config = dict(
    tie_word_embeddings=False,
    max_grad_norm=0.5,
    schedule='wsd',
)
Each number is 128 + 32 x the weight over its row's rms, rounded and kept within 0 to 255. Layers, rows and columns count from 0. The size above them is the row's rms in percent of the matrix's.

# layer 2 MLP up, 1920x832, rms 0.0261, rows 1379-1399, columns 320-383
size [ 91  98 101  98  99  92 100 104 100  92 101  98 104 102 114 101 100 102 101  96 106]
[[121 143 133 135 136 133 105 101 103 102 136 137 153 178 142 158  88 134 103 174 129 122  95 128 150 120 155 190 121 131 127 119  97 111 112 123 142 149 115 119 177 116 224 108 150  39  70 181 110 150 103   0  98 119 148  90 124 133  84 120 138 205 162  92]
 [171 211 111 125 128 122 154  73 112  95 122 108 118 125 141 155 157 162 106  99 127  94 125 120 103  87 143 128 121 162 171 148  77 160 103 109 122 107 173 128 159 102 153 140 153 137  91 117 117 132 105 116 190 166  83  96 130 154 144 150 153 153 144  87]
 [106 153 127 167 165 120  89 126 112 110  77 203 112 133 199 121 129 144 158  96 125 138  92 110 159 177 111 169 124 177 125 119 162 165 144  93 158 103 108  91 180  77 126  40 175 118  78 117 103 107 168  63  81 148 176 137 151 105 134 120 123 130 185 155]
 [105 130 150  47 119 106 141 141 131  63  70  95 168 128 124 107  85 120 112 126  84 131 128 106 133 156 183 102 178 151 129 114 117  76 169 147 102 136 188 125 147 139 161 122 133 164 133 146  63  92 140 202  86  69 103 105 116 107 124 130 131 197  88 142]
 [158 122  53 130 155 100 160 122 137  96 151 154 126 148 164 138 137  99 188 158 137  99 148  75 164 125 112 144 130 167 156 126  76 113 146 106 137 160 138 165 159  78 155 161 160 148 111 137 115 183 134  91 136 162 162 174  55 163 106 132  52 116 146  92]
 [123 109 111 161  91  97  93 169 108 115 162 159  94 151 112  98 140 161 114 128 113 112 135 185 114 168 137 132 116  87 168 143 135 176 164 117 114 122 191 114 129  94 178 172  80 172  90  48 138 105  91 181 159 117 133 170 166  77  94 153 177 114 159  94]
 [107 128 104 147 158 124 141 140 136 103 142 178 124 150  90 123 139 154 158 111 125 126 158 160 151 138 149 177 134 138  94 107 126 129 137 135 173 147  95 113 141 176 113 153 148 173  77 107 134 140 153  74 125 154  74 146 137 111 110  53 125 132  74 118]
 [140 136 170  99 158  88  75 163 107 118 151 189 150 127 107  83 131 110 158 125 143  92 146 101 156 145 159 180 110 137  66 184  87 165  32 183 178 131 110 164 115 112 124 123 113 123  80  76 109 127 145 156 166 140 132 113 129 128 200  98 169 103  81 115]
 [ 98  80 164  63 112 128 174  87 162 145 161 118 157 107 184 165 176  68 168 115 181 177 136  95 117 113 134 138 121 124 154 100  84 124 131  98 107 162  88  76  93 131  79 160  91 100  72 125 188 125 107  87  94 141  57  98 106 122 123 130 184 127 111  96]
 [109 143 131 128 136  69 155  91  92  94 156  77  85 143 126 149 141 115 110 142 138  86  34 127 101 159 129 110 134 109 129 166 112 133 145 155 125 191 159 134 113 125 104 192 216 129 172 122 112 140 192 105  65  85 171 135  94  87 140 101 160 156 163 146]
 [171  90 115 182 153 120 154 163 156 110 173 160 129 110 115  81 105 106 133 146  88 199 135 126 130 125 113 162 111 122  99 124  74 156 186  81 127 139 133 159 104 212 149 169 132 112 145 134 157 134  84 138  76 139 163 154  82 145 118 159 143 110 109 132]
 [155 126 127 150 158 151 166 160 132 172 113 144 135  86  90 125 104 103 144 183 127 178 121 133  86 204 124 118 153 125 181 139 128 135 176 106 121 146  91 115 143 152 148 141  99  89 131 118 150 111 143 106  97 181 106 127 159 139 112 136 140 174 151  93]
 [155  62 167 108 132  82 139  86 124 113 131 126 144 160 104 194 125 170 117 115 129 127 121 112 135 119 104 165 120 127 137 151 106 173  88 134 122  72 117 125  87 159 126 156 148 172 130 157 172 139 138 160  92 168 137 138 113 161 143 166 115 142 122 156]
 [153 194  88 127 147 122 157 134 129 208  89 155 152  53 144 124 115 176 137 193 123  83 147 150 116 142 101 127 128  88 177 155 141 182 168 147 165 150 126 166 124  74  72 186 126 119 100  95 108 162 151 138  88 166 140  83 150 104 140  76  77 155 126 201]
 [ 97 168 123 195  79 150 144 175 128 155 137  93 155 232 157  85 143 136 105 146 114 104 167  94 115 128 101 124  79 193 123 125  94 110 106  45  99 129 106 124 166 116  97 143 181 151 141 110 127 106 111  78 118 130 145  91  96 124 148 127  92 114 110  84]
 [135 107 102 122 109 130 113 146 121 107 100  81  81 141 136 134 141 151 134 202  93 113  79 104  85 124 125 181 120 130 161 106 122 147 141 102  98 122 115 158 162 140 118 171 183 152 136 146 190  88 119 154 117 136 117 108 179 190 100 158 136 101 167  87]
 [171 170  98 155 148 156 131 102 130  90 164 142 125  99 127  96  82 149 154 167 174 185 171 131 100  98 156 156  69  88 180 120 155 115 108  83 164  85 119  88 131 145 111 134 152 126 164 178 116 150  88 134  99 165 147 146 112 143 138 206 107 155 148 148]
 [128 184  93 105 148  88 119 189 199 119  86 130 143 115 168 124 120 163 130 111 128 144 114  87 169 171 107 131 130  30 135  97 131 113 113  98  90 146 159 106  72  99 107 109 122 121 149 105 117  25 182 102  96 145  98 171  94 101 158  98 163 158 141 115]
 [177 138 165 162 127 137 115  44 133 136 157 121 134 116 196 190 114 114 132 131 149 154 164 123 173  67 119 106 139 196 153 120 100 165 153  97  98 112  80 127  68 132 183 134 156 134 113 121  87 164  99 122  93 129 168 108  97  99 168 170 140 135 136  93]
 [121  98 145 154 146 114 140  91 188 104 150 142 162 118 148  69 103 101 118 126 142 127 108 152 138 104 104 119 129 113  81 150  82 168 121  82 155  97 140 112 101 103 152 127 119 160  87 153 116 118 110 131 131  77 131  83 146 144 175 144 118 161 121 162]
 [177 163 153 122 132 113 222 117 102 195 115 132 118 107  94 186 115 167 165 112 156  87 144 159  75 148 185 122 143 154 143  92 155  71 126 132 124 143 127 166 110 128  87 143 201  83  98  94 124 158 171 136 125 103 141  56 114 115 109 121 155  71 140  95]]